config.toml
n_layer = 14
d_model = 128
n_head = 6
n_kv_head = 6
head_dim = 32
d_mlp = 384
vocab_size = 3548
activation = "tanh_gelu"
norm = "layernorm"
norm_place = "pre"
norm_eps = 1e-06
positions = "learned"
qk_norm = false
attn_scale = 0.177
bias = "all"
tie_embeddings = true
parallel_block = false
init = "normal"
init_std_qkv = 0.0543
init_std_o = 0.00838
init_std_up = 0.0543
init_std_down = 0.00593
optimizer = "muon_variant"
lr = 0.0022
lr_mult_down = 3.0
beta1 = 0.95
lr_head = 0.00324
grad_clip = 0.5
warmup_steps = 200
schedule = "wsd"
decay_fraction = 0.553
decay_shape = "cos"
final_lr_fraction = 0.0
batch_tokens = 8192
seq_len = 256
doc_mask = true
train_tokens = 102400000
steps = 12501
dataset = "wikipedia_en"
Each number is 128 + 32 x the weight over its row's rms, rounded and kept within 0 to 255. Layers, rows and columns count from 0. Numbers have three digits each. The size before them is the row's rms in percent of the matrix's.

# layer 2 attention key, 192x128, rms 0.149, rows 89-131, columns 64-127
121:122107147080095150171084105119147144157158156085104154159181148177139118125166180198117166166099165176122129135135160154141118106081061162157095170163169104145164123171154147055104132089153142
089:148181177093170145149175093184072083082103097131097153120158091051179142125184133105072119120121119081092115142116157089145145167150059152084152080100198134162103149113182132145077107141131083
091:116109117144129127129090162125066059180177156128164133159119195191117144160069112138145134160131086128165109149169153171137076096116124169117167189093117058143155110111120082179188109167088099
112:047099105101131128171116153064153060196200125122086123073152114145079126135123119095168141176111112088128103110156122164144140117102120103177129080084109149132120120117168107107172100151161186
111:146149119028174109135156157095165074071113168082122173157060096078164120147118157163099154163145145088144087171177107161173110128144140143096130094179141106116149153113145160128056129133136094
136:168122111140117125131109138132117185134079150126124154128102094130090125112115168089114157147110116203148112119101109129184139143091119144136058184114181173160133150148171123145144115112072112
122:127130093166133149133141133141141142133222114133105144150162146092104105160162080142148125146170068086142124135128150055131120117145187085146157175096146193106118105074158161096145080160134125
092:112158131107179146118062081158173091092059127101141123150171154151153141118122162060129123112130129063105140131128130163135216138100153085145084145140144148133159085070160166080072145105063103
097:129074112103143126200135145058184117138161146170076116081160158145124096139100154109101164136136123206084128109196142055086135067110114193128177130116121143070111114111149124164106101193160150
096:116078143100102148155159103086142177124185167085121183108117105111127114145154110179122135101086155154158036138145166154161105129118210104104146140149121106160203114131144115124122157155172146
085:178145099161110135089102196161194125130190129102106120137104121132202159069052124077094080091067145140141163148069155096129105112127151118123122125111080162116096093157131178123142094176193099
099:134192160179129162157180168192146110038116143145154114203098111078134132162134139114089100130123152157128084155136102098137111118117144120152086116186128149168160114140086141093113139123143123
106:114083139184102156154135167134127125114099112140134174135122108058149140095144147190132106127118167101157088109203137105146140145130165170170169127123142110151112172129124150106083128162115088
099:138138137131124103109101145172122194154198130124163171092144123128101093134122159144191127060066092086142059147109135132201134110083103129168112086125162192133075133112111079148146168114130095
106:109077154129159130122119116111101107146112151160142186151123124116154176182119119099109176091092138140073174146121175139099146095085116073148099118107149120089147108129110085123104109132097174
087:133091136109151053102033160158114153169087109098130069138152087174154124136089119169127098146158135159104141108159136196133124147129164178175110118092139153128115092132075071144121151085124101
085:141206153081131098116177134114080102089184152159123085125096119082152152124153128125103094119084153177137177093103103162126172149095077131106125154140123175066123176194115125154127103124143126
098:170083115092137129174147117093065081122134108182146117096132088137141137141143089094120193133164131064117157126143136212079138129136140141128117161153119160148092127123176092116120099093181124
101:108094167152128148185106171110117162112062098150116148161148122199085107129100155214111114147152118103085130117124199111092146111129070091195148124106064160122154121143107158139160108120167152
105:113144117130131132097103165105101176138114169147153055143135160082144109158103149117154178121062124131143169134119159117086153102165141188100134148148166121135129111125117124120131132148025123
092:156169116059085147146127151147126112093151119075128149130145124065091126069127106185082080099154125130045131121133069154112116159132149123081169112146142155114122111070220101149160137154149182
094:141151079155122150122071147115178153140054160140071156106092091157091154111096192134163138091133184141127115134102132136148061096096133171134137154133131119114093099117119163102084143126131162
088:143138131116145145092186086110112170103165102143089161178140112124159116196114120136136173074115094134149148170102143144105112163126138089146151113102129062116174152161173147111090112153148084
090:139099140122124098125137170132058120147158169104127105048130142117116144073110139163113146097163104106104094106153115196195133150167124121134137117078149179165126139072073117147117125156156127
093:100194138142116139137109141171137166106174140087118123131151151116126042115099127179106116115129101171155188165149068094109125122137163115220161158168122107180132131197149175131101155162191136
095:153120134112059123155163173136183111191088143093162109149125147162121112166136050111126145126095092151132089109101092178154166123160087212194134098151108120119134161136113140135129121117170126
084:100131112144111134082096141155117122209182143120184154096111144171067138127130143109181173113112160097081066141135152089137139110108091140172152125149133067142155159081123098163138156157152158
096:123122151136180106125134105137087080194091140110148145088103172154137116109070156091163095101116114130193139137127112029174115145170121105131149120086081055168085126098163133147116154126129118
086:115155161106129145143181123142042164115107110126138155097082140103073138129189166140114131091082118119157182111162169150099092146178148135145179156164086101137172099115076165102131153169149163
104:164157139107063145155143128077135101074121118078122084099162108130128151167128116175100186154116103124151122131084119162162126109159191109129117147126158114094160114151157129056142143116066138
098:158146113110123157083142122168133081159094153142155124137097068168107181113081099124125168131085093097116121114131111173066154178152101227106111148203076155098139078141133129095138115142054112
093:136186143146139141128149164150150150107070119141144107120075072126119126120146107103116153142025137073147023188128174118150203105149084141077153135111141180105123097153145140164148156147097126
107:124203097129128149207103122135144092156145092134093190161164064099150096148105124094116070172144089135155149151163113096166159119087150169145129135160173195087158118138077142148107096150096161
090:112097142153106137173103183146103113173121140092094075142073122120130051142110165147138125103122115127106105137110219069085138117103140112186127142151127136079106160183140109110160082187128131
101:095153097169115134115094164158117138129167084109066150190108100124122139129149134118139116105132142142135114114107130097127130069158138103115168142102123148143148155167128148107086126158080125
112:207160183095185169118119077115094150109176168146112123179084128147127148086095151144102110128150129145125099091096080186108142125120059145138131125126116142113116083093134065160103148074099167
103:130119117118134154092147196130172102121140144117063125146077144130122176094134103200113071129126094085104108084141197138118063146127171109118186115129129218113108126088156175128127122079172144
086:172131151139135111021071189164155193133114152173151112131142197117098170103128086136148169136142074112121102086171150122176136104163126114176106083095135088121081202118063139148168097120151138
088:138089128156139177122119125105163189193146140111107118107124197155117043154074156132113142108133212117158086146096110128130073105134106118150138138148122144170108125159132108098148159109181125
095:145159157106100151183171124177156204138044162108099155130111152127130060111130161148146096130143123148151101081123108161138072156130127178133130163120121145144099142122097094081158116080079153
117:158088188140158130117143123103108145131106103122130143168150141070091108122216150107104165083140113116129229189089152116170109140137132130155075160195058078110125116097114135149111166072127167
124:119164119117125092184175169138198112120108103156145112123140142186158153149092165132103156104179105139125139091081169159038114100131087110125119090082000104103145134114133133161157157161120144
142:231190117117090159128109082128098114131089134090123165117126150099120127085112168129102110092106126129162143093124139089134124112167175129154100149122182099146154159119126089165134132180126180
# layer 2 attention query, 192x128, rms 0.158, rows 90-132, columns 64-127
135:137083154119157134162070120067148139064158141093156118145092135123152124107132139122157118154161143091110115138138099148183114126170150137169155119104185110140160075124152103059143170159119100
122:100191120138164142103185153166123130150096077132109123106083096136134100181095106139136082068120075148136127200132123164084139186100087138111129125159136159080051085149103147120127102116111149
128:089176121140114106128166113175131142156110145128141144142125115176112106073119125126162026150079095127152069161103141168063152119073121155116202158151123182109171097104152163184147090112195149
123:186106138132115083093072165114163128145149056106115122133123112094111158095199150125147134069068135064078131147159065151149097110174143149166123131198153054171153125159108108065127180091129161
128:128174138108160099112148078149068119125228133182206191098111136078137183111128143167137151109141112098164165169158144171122096163092093095088176093095140151116075159098077084174105097120120107
135:137164165044155125104137175127104130145084176087153125110160143119158122113116115086154106110110184150078135089151107085108110119149142127160141100051169086181183196126140099079118137109113158
093:100091145095156070137140179032157138119109141146143114128113150155089109170150115127103172108092151141122139146120103113125079132104154173166162132098158095111125171090140066189143134093150186
103:127145183166088174129118082095095152103121082154113154163111145123106086137141097160098150094151139136153184164096123145126131184132104086125117153154113124124134145122094135121192143112160085
094:117123139183127132079161121123106092099104059144152109135096141153178176157149095126105096137121144131148143133056107126116147124126108082125098101050145094076151173201102124123115110123129117
088:127159162151135121144100077106101012137150096151131202140149143088101165086165134133137109134168111156117051124142122196139111195062131136138134148143122142132151166121136112155101102147071116
109:106126069115128122127108119065083102146095143127071089161098152148105115127124104094140148125130101110193163116116125108135143156107146114150184150100126060064101092110172172172197112102141078
111:169180086153136087129180151082043107128147145136138110162105133182050157147133132098133108103082142113115133215107126108077125139079118107113113130110072164108156082132191137204135168100141215
096:177100090137101139167110170101119097137100102149146105149131093110156151147150100109091138219167126101154121116160125133021129137102140157088153184091091119109063137121109148111107126124133133
102:119179149121117113096145145148134167131155139127168066207099113120123079105181114118176120150172111121154105124162129043132132168097152148159121157155122148090130124117077141151103087154129099
103:130121148108112152174144120098193047137126144050087098122132124136129148086095136159128138160121156134124096079142126143141134082129107096124165174130156144180102108175117082173124095128100175
092:147100155166119084126141189099136130150114136103149077117130175157137181144103132111151106179140086098085053132112143145124074060197155125136179078113153137183150084152184133153189123111135133
092:145125140120166097090131083157138157131142163085100143103105031137149115118098142141141084140109151100069144144142223053135126164132090138138186142136078125086083141170098111139111135122133121
093:130096151123081147139145112097105172096101145156103127129126180059155057121103158098141113114125070096164153099156109094107091162151152118116184099112149146125102115129060113153130128110079106
099:097190144076118124138152140140112101114200183117171124101160134143057165112102165118184102116150146164133108163148125110148121142190081078122103076109157118022131177120104103156125077165183129
097:091118140117124128109076173130090084145078148111187140141112104180192157154174091106204147133097167108138166140138186184130102118124161109182071130132061130097124188153131173088131146156048101
104:149107135114149090110189049080097023121183088129157193129099132106152113158164113159163177174186121094092128146117166050061135161169119104127111029142130154178125123117161112141163128159098136
103:076146156126106097162094177157108112173130163127134117102106130103154180157101110097135110142100162160124116099097118170173161179169131127143174123138106081149161119122114070107159125115107144
091:157091125173140101157134110154125124128119135153129151140116079141150108129100115049091052140103113159174080184117180156111169174210104150155106160180065117150137163166169122109121140079124147
094:133108148121105130197142124145098070080119150139085125141095134132155160131166157140167135119153117156190111121121194107174094137151121157128112213131151158083116149105192131131133106148142161
101:145112129108152161115127162111121097122122113119126195109136132118138146075104128104128069078123111101136086176127145153125127091094187055080125224139068135124115146062138158113164147127085134
100:164140106143144135097113181102147096133115078168130131104153156140180176101106176148078132053117072169154179078133136131106084140184125113068119103122153130194132122155119181054136095153110129
104:105072091113094133184110141155183167114199095154095162133107120111158176129132113120121192135180104152133150165102103135097124134120123160091105064103163184124152147160078125068151129137121112
094:109119145155146109104132186138220077092168168089153046170163161136136159098122140171153123139125157146117078132109095086110106117157152088135121128061148137106107106157164122141117093090087130
098:129065121099153099124142141192093156154137111122092237138116102102168156107136106044141141103177148136045191124131146138105154085113118112127088085108078083157153195175093095162126157150124167
094:102108158123140096160144108118097089106217095098098102010153165126124162136161168090137166143140191120187119155124145055203101135105112066134117101097099114138157155171103100120167131157117131
090:171110107115156096096119135113109160147241110071106165131190133120149200121130131137153152165122092121067193126142103118095138137163122181139172082120101132161146124120150142147145068135091159
106:119092133137147115162164122174116170136139184112140185116115110110088173096141068125143105194223166112100082149089083088090119131140126139128184158064067092152124130138139109145184176101139084
095:170187103164072174142151061097108138100117103172123105089162113146109148058138111123157126095049113132174064090178125191163069163094093127107107136133130119139160124090190108143105139129153112
112:108171124082095130103131125153160134095028182070132066116146097154114112092108090119139126122090109153058138096134114087081134148105136114117137187126133085091105102065189128189166117167110135
096:120133119176111134153143175139141108155127123047109178092157129104163125122141139140160129121152140082117126078152086104111174128139110145096165075141184115116078189127076163115135093153062147
113:112132143121158145087124088210145180139111090167145127174146129110143152154090133053123072092051127147097109105160091087157133149113126111113132088124169077120142119155026116108115141144140107
083:115185093079142177176108159121153165150084157091157169128125151155163185189112153153125125141102145153152180138073102133082105139097157140140176101130216141204145130096107125154064174140106192
097:160177119110131112157120098186107097130095079217130139086147132137111123095125075123139101123115063134144136136179116057142158157111110156103084131124170153072130171137127175114103142169105102
103:133115158131110125145084090105047129124166148108070180142126095111120077173133118144076100120090089155149138156118156200099134145076139100102117138163151122131074099089108157158110075161099162
124:141133155132103125093136152111165110099096154197148228141141141149059183090142115173158088089160092113113081160125128118135184145126144111120066106126172099167195102151080134052199108080168076
112:150136135117132132111115120141162147127094077083135138089084100127116110136124074074126128118159082144089162102131155066207104130151142151122025112161065161138112145149091197142143138124127062
118:170116094071072162162144070156066128120126103161129133102167087132139081161169117108159127119113104132105142095106122182053125121055132127053090130146145082091123105106151102127106119183104127
108:127156113147120143082151133129191140151088138095132218126126119087128185126145078123150145188107111132117135079061124090123175115152087095142134111172153077142110149150113109145152112126111132
# layer 2 attention value, 192x128, rms 0.205, rows 64-127, columns 64-127
100:143117086121165183131127117151168128111124048117184026083103093152093085069155117088081151136087146169113124091134183185146106114127129114104090135075102101126110153127100178177153174151127065
101:149143144130167154094150131093112122133109118129148094079114144113135137044155185106122090179153142138117099129138119073114066121148164123146163153117092166148146139143123095170146179142049136
095:086104175134152132049130127125102163093176102089135122105113127135124143152130106172182111083123208223142147100091079100154097148132136147149090121104179146134109109111100170098163119138146075
096:084125130112177146140094138122138121135092156099183159140105142115086215154172200161153063125154100078079106111186147137133167139167127149208108099180092075094141158126137120100091137137141170
113:221110153139099115160111141099094145115162163142126164144218083139127128099171053123106095117129151096162172146147079080137133113141120132182129113127117116050139119110147179089182108149082074
102:143130158150121096165114110086140190125141121127104146145066156132120159103134160179110079134147146108153126157153067169160116158131156126076150212162150117153165099144122129073124127155171088
092:150111101118141101121153108131146088143126149157073102123169162142057158107144157198119154090127115095138142145173099089089100137092094156173115104144136177101195150093156165136082142132064096
100:084135097102081053151126133132108102163106131095128088120098174139112106165125138158167149071111037148147078086099119140092132145120086170140137088077122113211148144121090138090148041143131141
092:166079092152161128099087141092132102129095104132110154134081164097224075116080097114142182130121139120127139138092175106115117112123130140084148124116085197139098070102139124197072146124125107
115:155107102130128095160091158063120110089152113099118063138039094132137155147096146092121142040169081187144133135116097102117179129161121111077113136130141125127114097122123133085094139145114119
096:106182148113091090167104149098117193149139107092121137159099126113139074083109169152097077102165108117155114115148144089095167157123153115126108145134170159140133074125076149166196137124137158
092:138092159060118134134147160160104140146113136137121169082071094090142094095142096146120089133125170167133058120103119162122101171107116178131177120182088149063090176082080152111150120188144109
098:086101075073142139135107121093138106152158133108125145064148082137121101073162101107098105087117096168111128128112132154123129134103121110200102115155164117096151105114148087138053089143177135
095:138140117105123155141139088120098106113121142148094126145062146191097080087189156136176170231085145106151175167060175108130164112114106104105139128091109136167152070138099121079204125122150129
095:123118093153128059093110100140138102139140132141149147146221116141121070113122123131158114110147124018127140112152128163114085086130126085105105166143140104073082161154194139145108153164132162
109:200111210116104129126111093096074162141096133120150149162161134111189090121139240100086105163131216153163205191088152119138166151118118143114132110108097122113159137132134133125103156114120084
101:055154137069145091143126131127129103136122176135089137165143190142053075174078135176130142143167109153128094139122124115116128148109109149156144174124162205163129144112153119114134125095099197
095:181148133148142177136169084070090065141180131146156108108150174142127170158177137094123159142143112160122125080088160125157061083123069110130112146132161095140136127140156140072149133136150035
086:130148136072130139180134159154129169088110129106144128161000140185117127145115136124110115171145045193142127162095140122147178092143152065082143146155146112139140067152103123131175069124156115
090:163163120177146116168184107172140165121105089112179100140192110167128127136144133155161097110124166080166200176178092096116160147112133094124142143080113155128076065119143127179163144097094114
095:133120130114157144088130091076135136088115150176145088166154138206097073102128131145153199066126183167115091094122184177091159139087121167142143114132107196098144164104132144094134102174096093
101:139096196141149090073131123130089178125104118120133181112187076079144148205125145172138110117165200143080069143135061075139166143147139190106150144124192167118126159182135196187148074095110139
089:165187137146151159166149056086189145140159137111090206109089109127087155128160065131115183162135098122126088135142131144142112144118110173124146136151175062179177122162114099063155084162108105
085:176081089150162092159126147103118182150156129069137120112154156094106135221119175140144117063195096148144174147124125167138183103136145112118142160099131140148087065166157125118121173158149119
093:072206189104170117157132118183080129134158124131057054126066139164118073160115150109156142153123199201137064124123145084101113120142122071088184112160114111129136138151131097118114108136175078
104:160070138085082098110102114104147099104113174140111169133090094128174128070112126123122158144123156074123102117119226140110069126099114164136116108101071176104123127154185163149108131152130086
102:119143189134103132147145128124104102129150151112057168096118151132139111122126093116137111180077139058114083148149125084078109117098135122102165167137127096077197189156190142115094130122149150
090:123134159123155177146132155119124151135106159118099205118126152127149174179102146078092163145169142063092171145092158133159116113122112159096155161115107080137166136149136108170119195119103140
092:066115163124136178136121116118084099109120114113148068095061089134129114107151129145117132086122160214133153064115130180167128148123112174094156143117136179128069115135139147047180105126145109
099:068186118140157113075127119090091109109105099109124126117096135111166152167146186176141152113157113204159138133073154095113143144146150111158068132098115130162066086134132142092117113176138123
103:098205122128139198035119102166116122149141110094109216113148131106082149117184128169158090129156109072058098090155146081126123159144119166158158109114113115181102164138099129134099188110100113
088:098163140137123123104158097081095099137113120132121078143134163152149066197074198184123123104120171122185177125151197117125073160073107131151125147157096158136138153064132125098030095121098171
088:135132158109147166133136137142105160113178125135172156147182117109105118087115130119143009085081149106110090117137132124150103162141070113092094083073130134075061134128140129105109176162128095
113:186158116126140105118140099092119095145128083135142118125157140150153117134109119180158127161164109164171085108144143174140136154147130136143171126095105138109138052102121161000149149142172158
103:146075056120134148134094148179081077109114197196100148132085171113078148185176147083139103120216105082122155132130137094154149140177130192108140099160155179177138152141102146023046113129118140
111:162110152142137213164120140075124097111135201135114150138141181159129104156150159127124155140124205095148136111085105142152152140126158124201136075240052118116129107127144132111177110108094140
083:145121113136173107165142124109112162128085119119080120112134148106135110166165105161138152093153138118132098126125099115141116099123144112161111027159088073208081158134139074232177105111144115
096:133112160107118159143158121108147188123189147117108155152132142107131121149146135111145052147139161123103132136094131145126125078085188157124146095071151092128105135126080161157194150190070087
093:167142099188095100126117155115114068135124179131123146135126122127168091100112111202168158046180168144168127131131143135104162107109116132076203128174146143162145129079147153142128158112141119
084:119097120104123132109143132093170127142153061101093091100118162115162085116081107098147091106144143101128134102102080129178133179172122103091073162159060075131160187141140124101123147120163109
104:158115190138169061169136121139152125162157126126122121094133146202116133155141146127139139145117165107169111117096089167113139121147148156180100033114081157173092147161045126116118111077055103
096:100166142196163170106157127176179154121139073124119067052119112101137105179123037079170124182094150081134166167109118142103090146105148139077109160101128146126188119142156099150156132127107101
098:127091177194109140163114140149104167135147177138100106141112111147125095123160139146088128096149184153180155048091138167173133081075160098184209059156066077139147110115115150155129115112113119
110:125162141096118129079091148141114117093122119099175090102203137157122097152080147106125113193104113188126189119138145151104099150118140146052107158118188207132109085093069134122144128172091121
110:121160093174148175194099096089079103105126118115118150133077129102213094147174148133148087172114193171059123082189152118186114137151151124128155112129079146101166075124059123116122136095144136
083:126097127128142158122123114178118155127124123078164157128202086097134117146114121141185125139104134126131152146087143098117107177207080108150112155160113117129114116093154116149157090137152120
100:106191129069138149074097155151113154150118100104202115151150138130168114097129148091131114148191114156115139155096092139119101177094128096145114222122173086069169120073137134181097127220115167
104:132131099087098198123138161108096123122151153087088116148146139133142140150108183130080114234129175139080140178145160114144034109094131114126113161120082117094097123095085131126173150146140142
099:098143097130110121048178108099066128119129149099128141122135034129163152103119073130101120090088122139111106101155116106077135121121167111146123091115152109050151159153132137132084131074146124
096:106123141071112159159090110137142092078139119091100119122119108062073131116132161096136096153184096132122161160122115109113149184148151072131093203137123135146135077089155076131189131140139163
102:137061170039129083130156121186148128123100078136128167147077145151077124162134117132174170101143084114122153137129126163193141180101147092085111097123112105162085108098095121109215144111152084
104:064131152147104099143148117098177164132107180164109175074114110142120146089185140124179151056090172104105161100094115109146157119087157126184101074123101135138078112138159128151111108148091107
088:160088152076183119112102151201188112166109149146084136178159125163083185085094117087134144159106106127111117176122169063149141175167118080105096128106140197109179167110120112076145145167106175
109:088056181108133120112152126191153183136145117154139202177104132145101101105089138112104103103125146160093046093104180084129152124173145088120177193095182160096107154112077171151108139150116125
102:088133140119141142076109129128139104141123120158155164207156209135181127145115149130178160148106074131137085163139148145101118142151058098133130150090126116105117148106168142167119163166210128
104:113144158148136100075135143172156100133129196129068156090112068144113125124104132126105106098133120145211212152151175172095130096097150148136159108057132161140110090087088153082112097089101114
092:109151154179103196109101124108146078157117080158094110119125110138162141099108105146160147071114133132103103064147175141150054014143156107157174125075177120077134104077164118168147152122131200
104:105151135133131160106142141156115125117073164140094118158127164104135140174192085116090083150127169116079070132105137132130119142154083035173094070110112166158097148101120131129113132156125119
079:157099101057114125135169108120113173094140172083106162145111098174078129080212180033160106108087166140147113168094103079128161164120118147125081109130106125225122152117115127098143116124110081
099:090177086150140139058136143059144158125099125107137097118132124115136145094132101140075123083121112207136132117109136067116098074144113121082166146120031084106131111121117106153129157028111110
093:160121152136170131177159100083129098134113123111153112162136181165143101187108158096181108098158127097125136083140098175220188110130130111155114174153070195134124097165116165049112135194119106
094:128122113137164048136201107147163085079155137183103112145155121095081130110144124141065124112124113118159114156102147167133189103154145125110119074176124153145192123157132114128116149135101092
113:066124128075141090120129170121134088144097220147141107126153144176043149090159187108119099112142139136175080096149174128174134059151099154125118124083148169160089111120095127123108121101114105
103:137135191141114095144168147182100082126131180095163088094144109134077139125118136100085111156104055144159167099146149161103142098123189139148145127091117201134095128163078139132133129133133079
# layer 2 attention output (transposed), 192x128, rms 0.174, rows 64-127, columns 64-127
090:128098113109131135167073100165169125176094085066124128104122146097104189044162152126119162137156135123171126107182123118127095138146116114132182128157136099214083110119147158088116167100104111
115:148142159116144098080140095144103129129087168105117062085130161134150158069100144085155129115107128157101175138039112130138153148094099116125124104158145113126192114162122149118179123094199110
102:144100220112138123153170150109141051154199102147123132106118116156128096182116167130127121117112168146147118156105131111079191101054073162094164145126140177143112089097100167097117112129181130
081:144136114109142153180132108198112162069148215193120147164113108115114135115100079170114121137107135089145109128081090131102170142184095157172129150174095154085157126115119133169104111183109145
124:190111196127133092206162158168171116102136136119148113135120132162143133159093102108130090126100166133082153167187095099174093103149066164145128123112149147075181145118150149115128120140122108
095:191142166051143080082162122104166110106136149086092054164120171144072132139131140127112114105118140124126113162128123176119112153109138089137142097144086132114185151118115140152152155043147203
103:140128146146162113091217081159103152103139116109095140090108175091166114147126145100119092102138114153138088158123097154056114106118133073122160111088123129124203055172143132083156155135214116
100:091158080068106119135152098117067076125148093177194117113096139133089142189111149132154106149093098118109079148115178053122107120125168106104110110140149149085144092154178063159133113162131088
095:136076147146113107096108092101175122203141113071098206065143124134140068143115093114090136115146104129122194154088175103180187154080177130122071107133103143161117111146115093143146172138162131
109:147102148082162094110134085117080138109147149148143161130114181138168111160109185117106185140135125147100163143115158113199148192127102099134168129191149179134117108071110137184134106119135165
104:153165067130199130155122174130066102171154146138115117081129119145139103095107128099085147160144148076124124112103101081093119164151082107112150128151090126114077157176136076167101129192123139
085:100120189155164075139155164123147064102165130075186165139116138170078139077142060172118127173131104113130097170042104106097137097126117161108126142103114130136149167127142120116154110151132158
097:140107116093080148140153104080108131134085141092084099157110117138110193090136083117097127148150112211154115097100105129115157107174055085073146079126188117150099119112129116136095157137131148
102:117174154136085166087144121175085182106150133145201097142137162104082158134154166130150145165177134199179128131144167068109084069154163129124040100102147086141153143059094078079189110095133111
098:159116102121098071129129088199164168164149102156103183101169164142210079109143089133163126099178163154119126079133109133082158085138101144109100139168135139114145120118167176085065125101158160
089:129162138160136114068080189132165110147159116085128118099126129114182166088091120105152074129136151117092085168161108144113138120105168126119085107101179119150076138189144124136122109168131136
087:118151094173093104141103161147095187146126091097122134143114154141156171095103174157123136099100114106119130108155126112086116060127085171138169153082123136103103102122109076079117116177125151
105:096140162109116160107098132213172160149060084135092105180157123112159166104185158126161101100119135124140122086154182094142108092112119180104171146161123111099151150080074186078165061094172091
092:147154092174093107128194167149109172083146176117168115133137130076071125135133117101107154115137139098237131118154141126131116149153169102126082130115115130138145185122104103148148129070084153
101:112124104103150201115088136197134103112141093155130117098133144084145125133122129073169195089115199138099184082145134159100100109124135171135150155091122147153105166080108127095095152149126132
099:082127185150118102180136103080118153108144141102165192091086178122178143073149133161163100131189115154195122167140092116123138153104101120173122128152108152177161105124137122089153192130159060
106:135121216172161110057083184130128082088174104187108057192149094142093092155095200129101123070114116177111121155177095143132174132089102141150118215159153105111128073151109142121114149126124121
097:140141175161082179099142198142116169106084097166113096166134181116092133075156121148138090137164162101162111135149116087147125119146144179122173099077132146147169175067060161061151132081089063
106:149097105111118126081103119121168164174143147161097106169144131155128142160102115053133174098117138133125141118059156146167142126084134053127161143148095161090114122189097125134118153158209126
082:112208109111138049137171134122186097111097152138147154111101150131110172135117147130123159175149155105138155163145109070116113147079143135118120148136130118121111128123095123081150103084152164
088:133134187103095074076080125144160155140097142154095186145176102147134139130112123122113139115151140136146116107159127114140156137036111109124107099146200093158168131125100076044136091136173184
107:131112100123126134113112173152169147124150176140117103156116090079097101129123097119134065140139119135076127141138109095075117139092144164158126175132171113116218190133120144108142108104140182
090:175120086080125167135085121150137135108089194060158077131131088143134121148115099122082173121136138120115140103110158088171149104094161108168077148121108099163132145161076134144112129124107125
099:128106156062157087091117145103123114126216128172170129171087149124120208066123116143122154106157112155227111127143185133150162165142074118133139082138081127128137120103124097059159126107134127
095:086184119141122151138146124162066134154113102135171103128108111123109110134120121163167096090153161081154052134074196120147245110113084105126113120178108092133109098165115112117107125159177106
108:122113129102171209180175101110135164113085089156114039132120028065134078123116140145124132119157105123124076113052106106125144095129164177142095161153145159079144085102175126095105185138118126
084:097172109160090085120154092114143142151106154128150174131148144137055137113181115115178117120151123109156072142111114054079130160080142115113162117156109190132050127137185117144149120140173119
098:175150143173121163193114155120125101091147131153077122118116117170192136141120126171130127150137111062125153119125122060078193112147119145090185193140085128147157134144145136106165137072085092
114:168140085128165125145175159178077097087157164115162109154142129160178097139094122106162141114102148130152127152182106124133131119116130175200089127138046108037131097204096078174133065166121139
129:118119151104082193109088174193148146128171113088139101130162158078131068109132100122135151120120103110125099093105106155114139152121137063192089091098124154133177152091058133108115099178157103
118:122114128152090078076107133163159192124203061087173129100087152113138186135114107062138149111136160159079105123089152115126128061148164173104080093121173162181133145173098129120110157166114152
096:108121138123164123102132128156135159124160112134194142119133071139118183152126095173140191153160152152073160212121167118146110075088178182037125101146198132129133082120139068122155139188127121
094:159107135144166137160088095105174086112138040158098175139170135109147113138139112092106182156169116094102096170167134148117117101105118183117143115151066168120164116073144104090135100093154073
110:137093110121186183126100116201143134113171132136148087111142168124175142090095116146094129092064101091100169134128143154123148113149084110151083107156188078165176119151099075042145117119161167
078:092153156170139152156133143170174092140143136083127095125123147152220128113138143078149141106098110083089126041092147083119127126118111127067165092150191129045149081167168121156101115107183101
063:171100151122133097050147141131069162132131123109151122119131157132095134144154126104151119114134114119114137167080092111189107098141104123127078086153108134111104074110153083165133165123118103
113:167120133115136117119107138108145155101060069155136117156183129155116106165202152068085142118166078142112098066143142098105053150107094163121154121124116121092129172145131099158094155123151081
113:126069148065165083109156095117138137131183098166147195082118076137117184114138044113133154137149167133114171206108162131120119087094175136128123046111103156165158128163132097099157150114154128
073:181152170153159118106066109126090095108110163184129052190135166111091072148110156124119182092144084160145096104188108144151120156143088120192151167143073148105080146054139131174127136101123098
105:086091117118133171134083175184129113101215132185122126125093064076159206144119152138115115130123148143129130158106118114131115125155107127135133055106132089158158172145129069072135096149092077
083:149089068092175141131156152114146144132084151132137155117183120095117080176197118152122139144101147178091135157120109149082117089096146182127191095095163086104126102177081126171126090122101171
066:172128220161129111108102089070108062087115119132070109167143173099108121163075150149116151115095102126122112122150095184119144150193075093126138152126160143111107083127166132125140123140149150
081:075157155161117165174123158122137072056153134149140094115146131146127162160080159188141190104122170138110163093184094111104094088140171110095162170114158097094128105144156122078126095140078119
080:111156078147147115129154077168122184073079138124071123161105121087126104104117091105117168145173125088151141138159183151190144161140142157153130137117121192169154154103138176104131176100164142
092:134159143169093147138110119080096112117123141150171144195085122104144171108118176116110157133100156125139160067151116117088222113116133142076112186172166112131116141134135118133134136169128180
100:130079142125134093119141096116156094126163118163179202164152146095077157139174141168125127135114154095143123202139133123114185098060143102109105157102167139112150147180092105159125150120141114
103:120056094094103123089131121107126205205133098133146125102069126104115165146148127102121087181143163182161160139051129133108154112140119167119135048125128134172148134084117143112173220090110160
105:155174190210121103105132161092172067098125166083117149124136108077132165092092190148123148149097110125149120049169111119113091165157070118155095129103123109123075086092097147177119153059084201
120:157127146108141139133142103096080071140101208097105156103114083127146094131117124150103084153100099122168105194140111143149155172140089098118118129154046085174162098134161145157160179049119142
115:130165099166100171201147113156138078143176104067124123146124114125114089150179136120112076161095081089095095118155169180109177150110105134101090230171114116151149094156141158186065069113065163
131:137107116063071154120148094096048156111077123189157134127100179143139151097143112126155103100148118164182125049182142092129139150115165066122118123114088135098127173107136140094144175053108118
094:121148104124130097247080144105164153195122102057166114104143091192130135132128155117165114141073153104097115149147138172171135193132129125146128150179082090157159115189149120113143144139089141
108:111147138105111206134123148104164101108180106129104136093110072077105095192111117093147132132146125149156115083153151179116075158144163150089095120102027128117125138097113174115109108132089109
099:096135139178053130102126110097139085086128133100112142079084151079131189122117139179168151153158149110161133137152105124101145103166115094088152111094149165119142149114144168119175194092106145
093:087140146105135148128186093151116159113138113202165065149122082200112156142141127124135167129115138144156132160069203128162162139137175113107109112145126120124093076086138124110164051119089160
118:141098166132097115144069142187101070131179102202108102182122201090166155126120151133088128114166173075078095147167143074111114074133089140127148106143123152126150117161095071180109089129136074
083:113147096209096096114145132164128169146133115114075148106093176087176186090104087072165176125156097114151081107167149174157103126139122076131133128088123192125133188155128168141142115096185136
107:139143147120090115170111152117112138207173132081119123088123126115143142117156098147186153145140109128189118154107113143147132182150152118154138116125000147097151147115145168169148095055094119
114:142175104149104086144140158054092149070079174203108156159114108135105086138123107098158162119146154102167088174139108115151110135081138131147135108114074133109128144103156124148142159164169102